From a checkpoint of a small transformer trained on Wikipedia.
Size: 13 layers, width 160, 5 heads of 32 (1 for keys and values), vocabulary 1024, 2.17M parameters.
Architecture: LayerNorm before each block, rotary positions, no biases in attention or MLP, tied embeddings.
Training: a variant of Muon for these matrices, 156M tokens, 9534 steps.
Each number is 50 + 12 x the weight over its row's rms, rounded and kept within 0 to 99. Layers, rows and columns count from 0. The size before them is the row's rms in percent of the matrix's.

# layer 5 attention output (transposed), 160x160, rms 0.164, rows 95,127,159, columns 40-79
102:72 23 65 51 51 72 58 37 41 80 46 42 35 52 34 56 27 48 57 50 57 61 50 68 51 42 32 55 50 61 58 57 35 56 48 52 31 63 67 44
100:41 73 46 38 30 59 36 68 60 37 57 47 47 45 43 75 57 51 38 72 68 52 72 45 35 55 54 28 63 55 47 63 48 57 63 49 45 35 61 67
089:50 38 46 43 52 75 44 59 47 62 54 55 56 35 58 68 56 52 56 57 36 40 53 40 29 59 61 53 47 31 43 55 70 59 42 63 49 30 35 39
# layer 5 MLP gate, 192x160, rms 0.165, rows 0-56, columns 40-79
096:68 50 57 57 55 45 39 41 52 78 61 60 41 63 49 36 43 46 53 48 28 47 36 41 48 54 50 43 52 28 20 51 62 55 54 37 41 61 37 73
090:42 51 57 25 53 59 62 48 76 52 36 43 66 59 72 53 31 43 38 42 27 50 45 26 57 68 45 58 44 51 46 74 49 63 46 36 36 61 49 47
098:53 42 58 70 51 70 42 52 62 66 61 52 76 32 48 19 58 54 33 69 49 60 49 52 56 72 46 38 31 46 34 56 71 58 66 58 43 41 55 46
089:69 36 55 67 54 56 68 35 48 61 34 32 57 38 35 48 46 58 80 50 78 54 58 25 51 39 63 52 59 39 44 59 50 65 59 47 57 54 42 49
100:59 62 62 56 47 60 44 33 65 65 60 22 49 62 35 29 45 70 71 36 30 39 52 52 52 54 44 54 46 55 79 49 58 60 46 46 49 58 66 52
099:42 59 45 46 71 41 40 51 65 46 54 62 64 39 49 33 65 46 44 26 52 59 69 30 52 51 36 38 36 40 34 52 43 44 36 51 64 48 23 50
102:52 57 41 58 47 77 64 52 43 41 30 46 60 55 28 33 44 56 56 42 64 48 52 35 50 64 61 48 69 71 48 44 74 51 32 60 37 56 60 49
086:55 48 42 54 54 49 42 68 45 44 37 48 51 45 49 45 42 87 58 65 49 55 55 30 40 44 36 38 38 60 22 46 44 57 53 36 24 53 70 55
095:64 55 54 50 49 61 53 32 58 65 72 45 55 63 33 47 70 42 50 48 54 33 32 57 39 61 56 69 49 50 39 34 49 45 55 26 32 43 22 74
092:32 56 38 34 55 47 36 59 51 50 42 64 53 54 49 48 51 60 79 37 24 57 66 31 25 70 48 60 66 50 23 70 46 67 49 64 47 63 59 33
100:67 51 57 33 45 54 31 49 59 42 48 57 74 33 36 50 58 58 60 55 64 46 43 43 52 49 42 47 29 38 47 54 68 61 40 26 50 42 61 66
094:47 75 42 38 51 61 39 59 67 52 51 50 55 57 53 41 41 51 64 67 53 65 65 30 48 61 51 23 35 51 40 53 49 55 53 37 48 48 65 48
107:43 43 60 71 67 59 38 47 60 66 53 44 48 48 56 34 34 53 34 70 60 74 53 48 68 40 51 63 59 56 33 49 60 53 64 49 63 47 28 60
087:48 57 54 33 36 42 58 60 56 46 54 58 47 55 65 45 69 41 54 73 52 54 56 40 38 54 37 46 54 58 57 40 57 46 63 41 52 58 65 40
092:57 57 52 42 68 48 80 64 56 42 47 40 49 41 58 33 37 58 51 48 72 41 49 53 55 62 34 35 44 76 55 35 33 47 46 62 68 39 47 34
105:32 41 71 55 63 42 48 49 65 44 33 62 48 34 60 38 67 41 39 52 46 53 69 33 35 43 51 47 53 50 46 53 58 39 39 19 56 43 58 40
102:52 66 55 55 57 54 53 71 26 32 39 43 58 69 42 31 37 43 49 52 57 42 53 38 46 42 30 21 51 39 34 47 73 58 64 35 41 43 48 55
105:53 83 37 61 53 48 49 51 62 51 39 45 43 39 53 52 54 49 57 69 67 51 39 39 36 72 52 32 32 54 55 41 56 63 72 52 59 49 46 56
102:44 34 46 42 54 34 61 48 48 50 51 37 39 58 43 46 54 60 50 73 60 27 55 48 22 41 42 35 50 53 66 41 48 49 37 69 49 50 48 46
093:70 69 41 62 30 31 61 44 68 66 37 57 54 64 50 60 35 39 50 89 45 46 40 58 48 50 41 60 52 43 37 45 62 31 41 59 61 40 54 41
097:61 65 51 44 49 41 45 72 55 61 62 57 61 60 52 49 59 78 71 44 64 70 61 38 48 53 40 52 53 52 51 45 40 25 47 37 63 21 61 44
092:65 50 60 42 14 73 41 70 41 64 30 56 55 53 51 22 36 48 47 50 62 46 39 35 28 54 45 55 50 29 73 67 57 62 45 54 46 33 57 77
098:64 41 34 63 56 29 34 18 71 42 29 69 47 55 36 44 50 57 32 50 51 63 64 57 50 45 50 41 47 49 57 43 20 31 73 47 47 40 56 50
091:32 42 39 49 48 55 70 39 51 67 77 33 57 42 55 65 55 51 62 41 55 57 50 61 60 52 68 53 65 21 47 44 44 40 52 56 52 52 47 43
097:52 68 49 46 47 55 46 60 62 80 54 52 83 38 51 49 48 44 60 50 54 57 72 40 30 55 50 45 52 37 65 55 49 60 44 56 40 43 66 46
102:64 52 30 57 59 69 46 51 56 63 50 42 53 49 49 54 59 52 47 62 55 41 50 58 63 40 35 39 71 49 45 48 64 56 68 53 36 40 29 50
094:56 48 51 51 27 46 59 53 53 46 51 47 51 56 77 46 48 47 49 28 42 35 45 58 40 42 62 40 30 55 31 50 62 33 47 50 83 49 87 54
098:54 55 55 42 59 67 42 45 39 74 53 61 44 51 63 33 58 51 43 65 71 50 67 34 59 55 74 50 43 65 55 42 50 77 48 48 45 49 58 56
094:47 40 42 66 57 75 39 59 47 80 45 40 46 55 76 30 56 55 50 69 45 42 40 69 51 40 47 53 54 48 52 39 57 36 47 52 60 47 58 74
097:61 45 37 46 60 43 56 53 47 55 21 56 52 24 32 30 44 63 55 44 39 34 36 36 45 58 39 47 38 51 42 46 68 64 60 49 45 42 43 39
104:43 62 51 55 46 66 37 32 64 35 54 60 69 73 63 33 21 63 50 38 34 53 55 35 37 56 54 62 69 49 53 37 47 47 55 37 53 55 40 42
096:47 63 53 30 46 49 44 50 70 40 35 61 55 38 64 36 48 49 42 38 45 74 58 45 68 42 57 53 67 53 67 58 59 51 38 38 72 38 57 49
096:43 36 49 60 49 54 36 60 67 39 47 59 34 48 64 48 49 53 35 51 61 45 49 53 24 37 37 42 35 47 54 61 37 59 56 33 59 31 41 89
100:49 52 52 32 46 60 39 50 45 52 55 78 47 34 49 08 62 41 43 38 53 37 54 49 28 46 63 39 47 50 48 57 40 67 36 50 38 43 50 46
110:70 29 54 42 51 53 57 50 60 77 45 50 56 25 49 69 45 50 57 53 66 51 53 47 46 41 54 53 47 55 55 45 25 47 63 34 49 59 41 44
095:19 50 38 61 54 50 36 34 60 86 44 58 59 55 58 41 64 63 58 41 41 48 59 55 55 57 51 48 43 56 40 60 41 48 59 70 61 56 35 60
093:41 47 43 44 51 39 46 62 53 46 46 47 40 65 65 50 60 46 67 32 45 25 59 31 43 73 53 22 70 44 28 60 54 42 55 55 49 52 59 40
101:60 47 54 46 49 30 55 47 40 47 58 55 64 43 64 52 42 48 55 41 54 31 52 64 41 47 55 55 52 48 24 68 69 38 61 48 55 45 59 36
104:46 50 70 30 52 39 49 76 49 49 51 48 47 47 46 48 60 68 53 44 44 75 50 26 52 64 53 37 68 37 50 51 58 57 60 36 51 43 36 72
102:45 71 54 45 58 56 52 42 54 67 52 48 61 46 68 54 54 50 44 59 39 44 54 33 53 67 74 38 39 66 17 56 65 38 54 56 63 57 38 65
099:37 39 57 62 38 61 57 55 52 58 46 58 37 38 65 41 67 37 56 61 52 45 54 50 51 53 32 54 58 54 55 43 35 61 58 59 59 54 42 45
097:51 51 54 41 51 53 46 54 45 58 25 51 42 52 43 66 57 58 57 74 61 72 46 44 58 24 16 69 65 42 38 49 66 51 69 58 57 47 69 56
096:40 36 28 40 44 70 62 63 59 56 40 77 64 53 43 39 56 46 64 65 41 65 44 47 30 54 34 52 38 51 54 49 49 42 41 59 41 56 34 49
104:57 44 61 33 35 48 47 63 44 36 44 42 48 28 49 51 51 59 25 45 43 59 36 22 52 52 54 58 47 63 63 55 40 40 44 59 65 42 55 66
105:63 72 40 33 35 49 52 38 60 57 64 61 93 37 49 46 54 61 52 37 66 37 39 52 33 47 37 50 42 49 57 61 34 56 33 49 54 55 44 63
104:42 47 64 40 37 44 55 34 72 57 35 53 46 38 51 55 49 56 57 59 45 52 65 55 52 66 60 39 41 48 44 68 64 42 54 30 53 48 51 41
112:56 60 49 49 44 30 49 33 60 41 21 58 38 50 38 47 62 58 54 59 61 31 62 55 55 37 60 38 59 36 69 52 42 60 59 28 60 58 49 41
102:53 47 48 68 70 55 65 34 61 58 60 23 63 55 51 53 31 35 78 54 28 45 57 60 50 56 35 08 45 36 45 81 37 29 73 52 50 60 44 55
107:65 49 77 54 70 51 43 55 46 74 49 56 55 68 40 32 47 49 25 58 64 33 47 46 51 55 48 33 42 72 52 74 43 71 60 61 63 55 45 45
097:45 63 53 44 73 62 63 36 66 55 48 57 54 45 36 58 48 35 46 51 50 41 30 54 56 65 47 43 33 42 37 46 39 55 63 39 66 52 46 44
098:56 38 40 55 63 50 46 44 64 70 55 34 45 44 53 47 44 58 67 58 43 45 47 37 66 56 47 67 36 46 65 77 51 42 29 56 43 69 56 39
100:44 37 65 56 61 58 54 27 55 43 37 57 56 50 43 31 39 45 65 59 39 59 53 52 56 59 42 47 52 50 55 46 79 48 59 56 46 41 54 43
089:43 41 66 49 58 55 45 47 45 36 43 49 56 41 49 63 46 40 53 48 46 40 62 58 43 55 30 26 35 45 27 49 48 33 68 61 52 57 76 47
109:33 71 36 56 39 67 68 53 52 43 47 41 45 64 73 46 51 46 74 52 64 49 51 35 18 46 44 60 43 31 60 58 45 51 58 47 58 58 45 40
102:55 57 36 44 52 67 36 59 47 45 16 56 53 67 57 61 40 49 68 47 47 41 39 25 57 61 63 50 54 62 35 47 48 69 53 36 47 35 52 61
103:40 53 47 54 63 62 66 44 46 67 35 64 62 41 38 55 31 41 45 53 43 54 54 47 59 43 48 40 44 32 49 51 64 52 41 39 42 34 33 59
097:38 64 50 45 70 67 57 52 42 41 54 65 46 49 50 57 21 61 52 59 73 31 46 51 48 41 58 52 52 66 62 74 57 61 52 45 56 44 39 34
# layer 5 MLP up, 192x160, rms 0.171, rows 0-56, columns 40-79
091:22 31 30 52 21 58 57 42 48 24 33 53 67 65 46 48 52 62 60 54 72 52 67 57 30 66 38 52 43 66 77 36 49 47 60 77 68 44 53 36
090:51 37 56 35 50 38 48 63 32 70 62 42 42 73 41 44 53 55 49 62 36 61 59 63 46 46 48 55 58 47 63 49 25 41 55 57 53 42 38 40
107:39 57 42 47 41 55 77 57 41 62 64 54 49 44 52 31 59 28 62 71 43 45 67 60 52 49 59 28 22 41 59 61 56 38 47 48 61 62 48 49
086:56 41 49 45 55 58 67 44 35 63 39 31 71 59 42 49 55 39 69 59 63 60 79 50 52 27 45 32 51 60 72 46 40 58 62 55 49 46 54 45
105:51 31 49 63 47 57 41 52 56 29 49 43 54 43 36 59 31 80 71 45 54 33 40 51 61 42 36 57 33 48 38 48 52 48 39 35 43 61 35 29
102:60 62 56 53 29 41 69 51 29 33 41 48 56 50 50 31 38 42 56 40 77 44 33 58 40 33 61 42 44 39 31 18 31 65 68 56 32 45 48 57
103:41 40 54 57 32 87 58 31 45 36 51 56 46 51 69 61 38 43 51 35 60 58 31 63 46 52 48 59 70 72 65 42 70 56 28 46 52 61 64 51
083:42 49 35 54 62 55 40 77 31 50 43 56 62 23 50 75 66 51 55 58 62 61 67 51 32 50 37 53 28 46 60 47 49 59 68 30 30 37 62 47
092:30 51 47 42 47 65 50 35 35 41 43 56 41 52 37 34 47 58 49 66 42 51 36 50 83 29 58 47 36 27 44 48 40 44 55 36 55 66 70 67
091:40 54 75 49 61 49 53 56 41 32 66 58 50 50 49 65 65 41 64 51 54 28 44 28 47 54 42 51 72 37 60 41 48 50 20 54 30 59 55 50
099:37 40 44 66 53 52 58 39 51 45 49 47 47 43 66 56 56 56 52 19 75 49 64 72 51 48 46 19 66 53 56 40 42 24 40 55 47 57 43 58
085:68 26 53 68 44 46 49 77 33 44 47 43 31 31 57 25 66 25 47 59 54 47 26 41 45 41 64 55 24 45 41 48 45 52 57 43 48 48 65 48
103:52 31 25 51 50 61 49 40 42 33 38 46 40 53 58 60 48 54 37 66 66 49 54 52 46 46 41 44 46 39 59 35 37 35 51 55 51 47 50 80
083:49 47 50 70 56 64 40 44 48 69 45 53 57 49 53 34 42 61 30 45 33 47 46 46 57 47 79 50 45 59 33 49 45 61 46 51 70 49 30 47
098:57 46 64 42 66 39 56 41 45 72 44 54 37 57 43 58 65 62 47 44 43 49 55 56 44 40 49 33 41 41 46 54 52 53 61 53 61 66 66 52
096:34 62 41 66 47 29 42 31 46 43 38 42 37 49 50 33 39 27 45 47 25 65 82 32 38 43 42 56 52 55 73 50 42 32 31 35 73 56 34 33
105:35 80 60 55 55 44 59 26 58 35 45 59 43 43 52 59 58 76 52 54 47 61 54 56 46 46 46 71 56 44 65 41 54 64 36 47 42 42 49 58
103:44 34 64 29 52 53 43 51 47 69 71 58 41 38 67 58 83 49 62 52 57 39 50 66 46 40 59 45 73 62 50 50 32 47 61 48 42 39 50 34
095:37 52 63 37 54 57 33 59 46 47 59 15 54 60 42 48 56 26 50 67 30 56 57 56 57 55 57 36 27 51 39 56 38 62 71 61 55 40 56 65
093:50 64 47 53 45 22 69 21 51 48 50 54 46 48 46 55 48 35 36 77 57 37 61 47 62 24 43 35 47 57 37 57 64 42 42 55 55 54 67 61
101:50 57 46 45 52 42 38 43 74 52 43 46 45 47 30 80 56 42 51 50 45 30 58 52 45 34 56 60 73 36 29 46 69 39 68 59 54 40 46 51
083:52 42 48 35 48 48 52 40 53 52 38 66 28 41 44 71 62 59 43 51 52 45 64 74 40 58 74 57 46 61 45 36 48 29 58 52 53 64 47 68
097:55 82 51 60 56 53 31 31 44 34 40 58 44 52 35 58 30 54 56 54 51 46 39 45 49 51 30 45 76 75 48 32 57 58 66 62 60 23 41 49
092:48 50 50 43 62 56 55 46 64 60 43 44 53 51 58 50 63 41 49 59 59 52 40 54 58 49 60 41 49 26 44 45 40 64 52 68 59 56 76 54
091:72 52 69 62 48 42 62 58 59 78 42 52 84 55 54 53 45 39 42 57 30 34 43 48 54 76 25 32 31 37 44 65 43 48 55 36 57 62 83 42
103:62 55 18 49 42 52 45 52 51 29 37 64 37 63 48 56 47 68 44 71 49 47 39 45 60 35 58 47 47 48 59 60 57 37 61 62 45 43 56 71
092:60 43 66 44 74 52 41 50 67 55 62 43 36 58 43 41 38 58 50 46 28 55 51 50 45 57 56 39 53 65 77 65 51 55 49 43 36 68 16 31
100:37 55 57 32 28 41 47 65 51 49 36 41 38 55 31 58 55 54 49 57 59 52 52 50 37 52 48 54 43 56 70 51 45 40 70 66 49 37 51 35
097:38 45 68 56 39 30 55 59 49 20 45 70 62 52 41 70 51 35 45 21 51 49 32 45 49 62 57 53 42 48 48 56 38 66 43 55 50 41 59 33
092:42 73 63 29 50 38 54 58 52 33 44 36 43 38 46 71 43 64 68 44 56 70 65 28 43 39 43 59 41 44 72 45 50 47 53 62 53 46 54 37
101:50 53 60 38 27 32 63 54 72 46 32 60 32 42 42 33 79 61 43 47 70 49 60 57 59 43 43 50 48 55 47 55 51 65 48 48 53 68 30 52
110:49 53 34 39 42 25 53 49 63 54 63 41 45 61 40 64 47 52 49 49 57 50 32 51 57 37 54 57 59 31 57 41 68 40 36 40 60 36 56 58
090:42 56 51 69 55 48 43 44 60 52 60 49 40 66 42 51 35 50 55 51 53 51 50 39 64 50 25 44 46 66 36 82 43 46 69 52 49 45 46 42
095:35 34 71 43 03 60 49 39 51 59 51 68 62 62 49 36 49 29 59 43 38 48 53 67 29 62 56 73 50 59 48 44 49 62 38 61 65 44 48 43
105:69 45 68 63 49 42 55 43 73 45 41 68 47 47 47 56 65 45 53 51 67 72 47 60 35 35 62 60 42 50 65 52 38 35 45 61 65 61 44 49
091:70 52 63 59 37 50 56 53 50 27 42 53 35 45 40 65 48 46 27 55 45 60 70 53 59 43 51 47 54 48 49 56 42 53 54 35 51 34 63 39
090:53 56 41 29 58 53 54 44 46 56 50 44 33 42 59 55 64 36 51 47 41 61 67 59 44 53 44 65 36 51 50 45 29 52 64 36 48 73 43 30
102:52 44 45 52 54 55 49 36 58 47 40 50 49 43 46 50 49 59 54 47 65 58 53 39 41 36 54 38 64 52 82 42 45 78 41 39 47 43 40 41
109:85 23 48 61 72 53 55 50 61 63 26 48 48 52 50 46 60 60 45 48 58 40 49 75 41 52 38 45 54 39 58 61 44 59 48 40 68 62 54 36
103:61 51 43 45 57 36 56 38 76 43 38 40 50 54 49 78 51 48 42 69 20 50 44 58 66 64 59 64 35 56 41 59 64 53 55 58 68 60 63 58
094:32 58 69 55 44 56 53 42 60 57 44 48 49 46 50 51 55 63 74 37 49 57 38 42 56 25 44 51 44 43 60 49 52 45 42 61 42 48 64 71
097:45 64 66 41 34 42 45 25 39 69 56 20 45 42 68 38 68 44 45 36 50 69 52 58 44 42 48 70 32 58 60 59 63 64 51 52 58 53 55 62
096:59 51 34 45 46 50 62 64 61 63 15 69 43 48 32 61 38 51 49 72 73 34 34 45 36 43 15 37 39 53 65 47 52 47 49 41 40 45 51 70
100:30 52 48 40 55 44 62 61 36 59 47 47 58 52 74 54 50 47 57 45 52 38 63 57 44 58 67 40 54 62 38 46 56 54 51 39 51 43 42 44
105:49 52 56 60 49 29 55 59 37 60 47 30 30 52 48 48 57 56 65 37 58 41 66 47 37 19 49 47 68 67 46 55 56 48 53 43 66 39 50 28
096:45 51 64 38 44 38 60 62 56 57 51 15 45 49 46 47 59 55 48 53 51 61 64 45 59 41 31 59 66 60 38 33 62 52 63 56 54 57 56 49
111:51 44 58 49 51 41 57 50 44 34 52 27 58 48 64 53 66 52 33 67 60 59 59 55 76 31 62 40 48 38 63 44 48 56 54 45 53 48 49 46
107:34 54 74 30 43 67 51 56 52 53 45 54 71 55 77 27 53 56 47 41 51 46 45 60 56 71 46 41 35 60 50 51 44 55 46 40 51 48 32 40
100:32 26 52 36 41 52 53 37 59 48 59 46 54 38 51 60 49 38 68 36 32 58 62 53 51 54 48 55 69 39 31 39 41 37 48 39 55 45 50 48
104:54 33 65 61 54 70 44 51 51 47 60 53 46 39 31 26 63 50 37 38 58 35 21 58 42 58 44 47 39 46 21 43 62 53 51 38 32 57 60 35
093:60 44 37 50 31 50 45 44 45 61 31 27 62 52 68 68 63 36 65 60 44 53 49 36 75 31 45 55 51 84 56 41 56 30 52 69 54 49 52 50
097:36 48 57 47 65 34 46 64 44 43 63 56 65 50 47 31 42 51 48 58 47 33 27 44 54 69 67 40 75 27 47 62 40 44 44 60 61 27 47 44
093:69 65 72 75 52 55 45 68 32 59 58 49 59 45 36 51 45 38 54 44 71 52 39 50 57 55 51 62 62 38 40 39 39 50 58 48 49 38 64 44
118:64 67 27 47 45 73 51 53 39 40 53 46 42 46 57 46 40 45 56 52 71 47 46 47 42 47 52 52 52 46 51 47 42 41 48 59 54 74 44 44
099:50 45 51 40 68 62 42 62 42 50 49 66 56 68 79 48 38 39 64 31 47 37 54 22 44 79 50 52 66 36 31 55 54 43 58 58 63 41 67 49
095:45 34 26 48 64 61 43 49 68 44 34 45 55 50 24 63 56 47 57 55 59 42 39 33 37 32 63 60 51 57 29 46 38 52 42 51 39 49 77 78
104:52 74 48 44 26 34 36 51 52 54 57 76 56 52 49 45 71 57 48 71 38 71 63 47 54 55 45 55 29 26 33 32 52 53 65 45 46 55 39 57
# layer 5 MLP down (transposed), 192x160, rms 0.152, rows 0-55, columns 40-79
095:51 47 59 40 48 67 59 55 83 55 32 34 38 49 51 40 59 54 28 54 52 51 37 60 39 54 44 62 53 75 45 65 51 34 40 66 56 51 52 32
098:50 36 46 41 20 51 18 52 42 49 46 67 64 45 51 44 56 39 48 55 64 56 60 36 57 47 33 48 46 47 47 36 64 34 47 45 48 58 43 47
106:47 44 58 71 35 50 43 72 67 65 50 59 48 30 36 34 52 40 55 35 62 34 37 46 42 37 60 36 56 48 35 65 54 46 30 48 60 59 45 47
097:57 41 41 65 52 51 42 37 72 44 46 49 52 40 55 53 37 55 62 46 50 58 40 69 47 65 58 40 63 43 65 30 54 77 51 51 63 59 78 61
108:25 46 52 42 65 56 62 18 63 39 54 42 67 60 49 45 22 31 51 15 39 31 50 69 39 54 53 39 49 49 50 57 51 88 32 45 57 42 56 59
097:44 48 68 63 47 54 46 64 76 40 39 59 42 37 57 67 24 48 28 55 35 40 55 47 48 59 61 43 53 38 39 45 46 45 43 35 47 56 46 55
109:51 37 36 33 28 46 65 39 50 50 49 43 66 63 47 40 68 43 49 63 59 38 68 51 41 47 71 34 80 51 68 36 46 41 64 31 47 56 56 59
094:49 44 62 46 61 23 44 58 65 67 36 51 52 48 67 65 51 71 65 76 59 50 62 50 54 47 51 39 56 53 50 33 53 35 53 60 63 51 86 27
099:52 42 65 32 25 75 48 59 69 67 48 38 41 55 61 54 78 31 42 61 40 64 71 44 58 28 50 47 24 43 38 48 62 56 46 55 36 62 46 48
097:46 47 51 59 78 43 53 42 42 31 24 49 39 58 54 57 54 61 49 60 56 65 45 67 56 61 57 42 50 19 61 56 58 35 38 59 30 63 42 34
099:65 36 50 48 52 38 45 53 55 49 52 34 37 70 49 34 44 35 49 37 60 61 58 44 54 37 59 61 67 58 43 53 27 41 43 62 52 58 34 52
090:63 30 42 54 32 58 18 55 37 64 62 57 42 48 35 56 50 54 45 41 37 56 54 59 54 47 51 71 20 46 51 61 34 61 54 41 59 34 60 44
100:60 62 33 46 71 57 61 60 41 34 65 31 42 46 49 40 48 52 55 50 37 51 51 50 46 57 51 32 56 59 61 65 47 46 59 40 49 39 47 43
092:57 38 46 58 41 70 34 43 46 41 35 43 63 71 55 71 52 56 59 30 55 72 38 40 43 60 73 53 45 40 49 77 59 46 21 54 52 26 51 50
095:63 57 51 60 02 54 40 65 52 65 47 56 38 64 39 35 49 41 35 52 47 49 52 44 36 52 54 43 62 44 45 52 48 44 54 33 45 42 47 67
100:37 63 72 57 50 35 32 37 59 21 34 47 43 43 29 52 63 49 39 46 38 57 47 63 51 55 37 41 30 65 40 35 70 41 58 51 74 46 37 35
105:42 52 62 37 51 34 58 46 32 58 29 56 55 72 54 44 52 52 51 60 60 71 63 67 55 67 48 43 42 51 60 55 29 51 42 37 67 51 52 54
102:45 55 42 37 40 53 51 62 28 50 33 62 62 59 49 59 45 37 12 45 79 84 41 44 56 32 44 28 40 47 50 44 38 54 45 68 51 28 48 37
097:58 57 39 53 26 72 61 46 36 35 38 55 57 45 55 33 58 63 56 55 64 78 51 52 61 62 43 36 62 43 43 62 65 50 63 66 41 42 42 24
093:68 30 47 30 58 41 59 49 33 55 47 59 23 58 36 58 46 55 24 20 51 46 41 57 83 42 53 59 27 56 51 48 37 46 49 60 50 59 29 65
104:38 42 54 56 33 21 48 26 64 65 61 48 36 50 53 56 43 59 74 64 44 59 52 56 50 51 70 43 44 54 36 47 29 53 61 51 39 41 55 55
095:61 52 79 58 73 36 72 62 42 31 54 46 38 49 20 52 54 54 62 48 40 68 70 44 55 50 46 64 52 55 48 55 39 46 64 31 53 43 51 46
098:35 24 58 49 66 55 52 52 60 56 34 63 46 41 63 36 55 45 45 44 54 45 54 55 62 45 43 52 57 52 41 46 34 48 57 46 37 58 41 73
072:65 47 60 63 72 75 46 65 43 47 41 53 62 43 76 56 61 37 43 49 39 47 48 40 45 47 40 44 40 44 51 44 48 30 50 60 54 49 30 53
102:44 58 44 60 32 68 45 75 50 51 58 55 55 44 46 65 59 23 53 53 38 45 46 73 45 55 59 55 64 51 47 59 52 37 60 46 48 42 40 40
103:37 49 49 37 39 56 28 61 32 45 28 59 64 63 51 53 60 64 52 44 75 31 47 46 45 51 65 29 64 50 70 49 62 75 38 57 51 47 60 47
099:43 54 53 42 56 46 64 40 51 63 51 36 55 50 45 45 58 41 57 74 20 64 47 43 44 74 74 42 63 59 54 74 55 46 59 58 39 39 67 41
100:42 48 55 53 41 40 53 44 55 31 59 38 59 24 54 69 64 47 69 42 41 74 63 71 46 41 51 40 28 61 33 49 46 52 46 42 54 52 40 58
101:38 42 52 37 30 50 39 42 53 54 34 57 48 47 57 64 40 48 79 44 38 51 75 55 49 71 49 59 47 56 63 54 34 34 60 47 55 46 61 45
095:30 63 46 64 53 20 39 72 50 40 39 52 33 49 53 41 54 55 40 39 40 29 42 53 55 52 31 62 67 55 62 43 61 48 65 59 26 73 28 35
103:48 58 35 53 37 60 67 59 70 78 29 56 46 73 51 69 57 75 66 40 49 72 51 46 32 56 41 33 28 44 29 30 39 42 50 57 39 52 60 47
099:48 49 58 44 60 72 39 43 53 45 37 47 43 49 42 57 37 34 65 62 89 68 74 58 62 37 48 40 58 48 63 46 43 45 56 52 64 41 59 50
099:42 54 37 43 63 48 53 60 53 41 57 57 54 74 63 36 50 41 48 28 60 36 56 44 34 64 46 43 37 50 49 66 49 59 62 66 45 50 42 59
100:23 56 37 46 68 45 48 31 62 49 56 47 41 44 70 64 58 48 34 67 49 44 32 40 61 35 47 53 62 57 43 42 29 57 56 50 56 60 69 42
097:47 45 55 50 64 53 53 52 63 49 48 56 44 25 45 43 36 58 54 81 46 42 38 52 51 66 55 49 27 48 33 56 51 50 44 30 71 50 42 27
097:38 72 38 38 24 66 74 56 47 52 47 48 51 36 48 55 66 51 41 66 52 77 52 46 50 55 61 33 46 55 63 61 64 42 47 15 61 51 63 47
093:49 51 52 40 50 70 57 43 56 69 53 53 56 51 50 34 66 45 49 64 46 60 31 43 60 34 51 62 57 39 42 63 41 50 28 42 68 51 45 60
099:58 46 50 54 36 73 63 53 71 63 50 56 54 29 51 58 33 44 66 44 74 67 50 45 70 42 53 49 48 53 70 43 48 23 42 38 51 41 35 52
107:46 44 59 32 44 36 58 32 49 59 45 66 63 41 67 47 37 42 59 42 63 58 50 51 48 57 48 30 65 40 33 55 49 37 56 31 67 60 45 46
104:44 30 42 56 68 40 57 55 35 44 45 46 39 41 60 37 31 47 43 45 42 58 38 56 62 47 52 53 66 69 55 32 48 56 50 42 51 60 64 56
101:51 41 38 55 61 41 74 46 54 60 76 65 45 38 60 30 57 36 58 41 55 41 56 54 51 42 62 39 39 47 56 50 46 68 46 61 51 52 45 68
094:21 61 53 50 46 35 58 30 61 41 38 55 44 54 35 53 64 65 44 50 48 44 35 37 64 55 50 57 46 18 45 37 61 79 50 35 67 51 21 42
090:33 55 19 58 24 40 39 18 52 48 35 65 43 46 54 46 50 59 34 54 62 49 56 41 69 51 53 51 72 32 64 69 41 52 55 47 45 62 45 55
103:55 48 48 52 56 58 46 38 42 65 42 74 72 50 49 39 46 48 60 30 63 50 69 55 32 64 41 52 53 38 50 53 33 30 48 60 41 57 41 38
101:49 61 74 36 55 59 65 50 20 54 39 62 44 33 46 36 68 62 26 64 54 48 48 50 50 51 57 60 52 21 48 51 39 52 72 60 68 75 44 47
098:57 48 45 39 76 23 40 63 61 55 60 42 28 46 40 49 18 53 49 53 63 71 41 69 50 45 72 54 44 47 53 49 41 57 62 24 54 73 51 65
100:69 44 56 55 51 65 58 51 51 68 48 50 59 40 48 32 44 54 68 43 73 53 72 43 40 51 56 44 40 31 54 53 34 58 51 54 60 53 68 43
103:56 54 23 58 35 48 65 53 46 37 46 51 41 61 39 40 57 47 50 58 38 47 59 56 47 66 54 50 63 38 49 40 45 44 62 38 38 56 50 49
102:67 38 55 59 48 77 35 47 50 41 51 56 40 63 57 60 69 51 61 48 45 47 60 38 38 48 38 46 42 41 61 58 40 45 29 42 48 42 60 39
103:46 31 32 49 64 34 47 56 63 54 55 80 52 54 62 47 43 52 67 63 43 48 36 47 29 31 40 52 58 53 67 45 39 35 38 59 40 38 49 80
099:44 49 36 65 42 39 19 47 48 59 60 49 51 44 40 43 41 56 29 34 45 41 53 29 58 59 41 42 40 62 57 54 56 59 39 75 61 42 67 45
097:50 47 53 63 69 68 47 66 53 22 51 42 51 53 67 40 42 42 41 58 69 64 60 43 57 45 61 61 59 44 34 52 44 61 51 55 48 43 58 36
080:51 45 35 31 96 88 46 54 52 48 42 50 44 36 65 51 55 44 49 47 54 61 47 41 54 52 53 48 47 62 46 33 50 34 57 38 29 38 37 45
100:56 59 47 44 24 68 49 42 60 35 45 59 33 50 68 51 63 59 35 57 32 19 54 46 40 39 54 35 73 49 48 39 42 31 53 45 44 55 46 37
107:52 61 24 55 56 86 44 44 31 58 67 61 54 41 19 50 49 39 54 55 65 42 46 39 39 60 56 59 40 55 37 41 55 82 56 64 32 64 69 48
096:61 50 67 43 39 58 53 66 37 55 41 39 71 58 69 53 48 64 40 29 34 46 51 65 36 49 55 36 41 18 56 63 40 41 62 52 76 38 52 51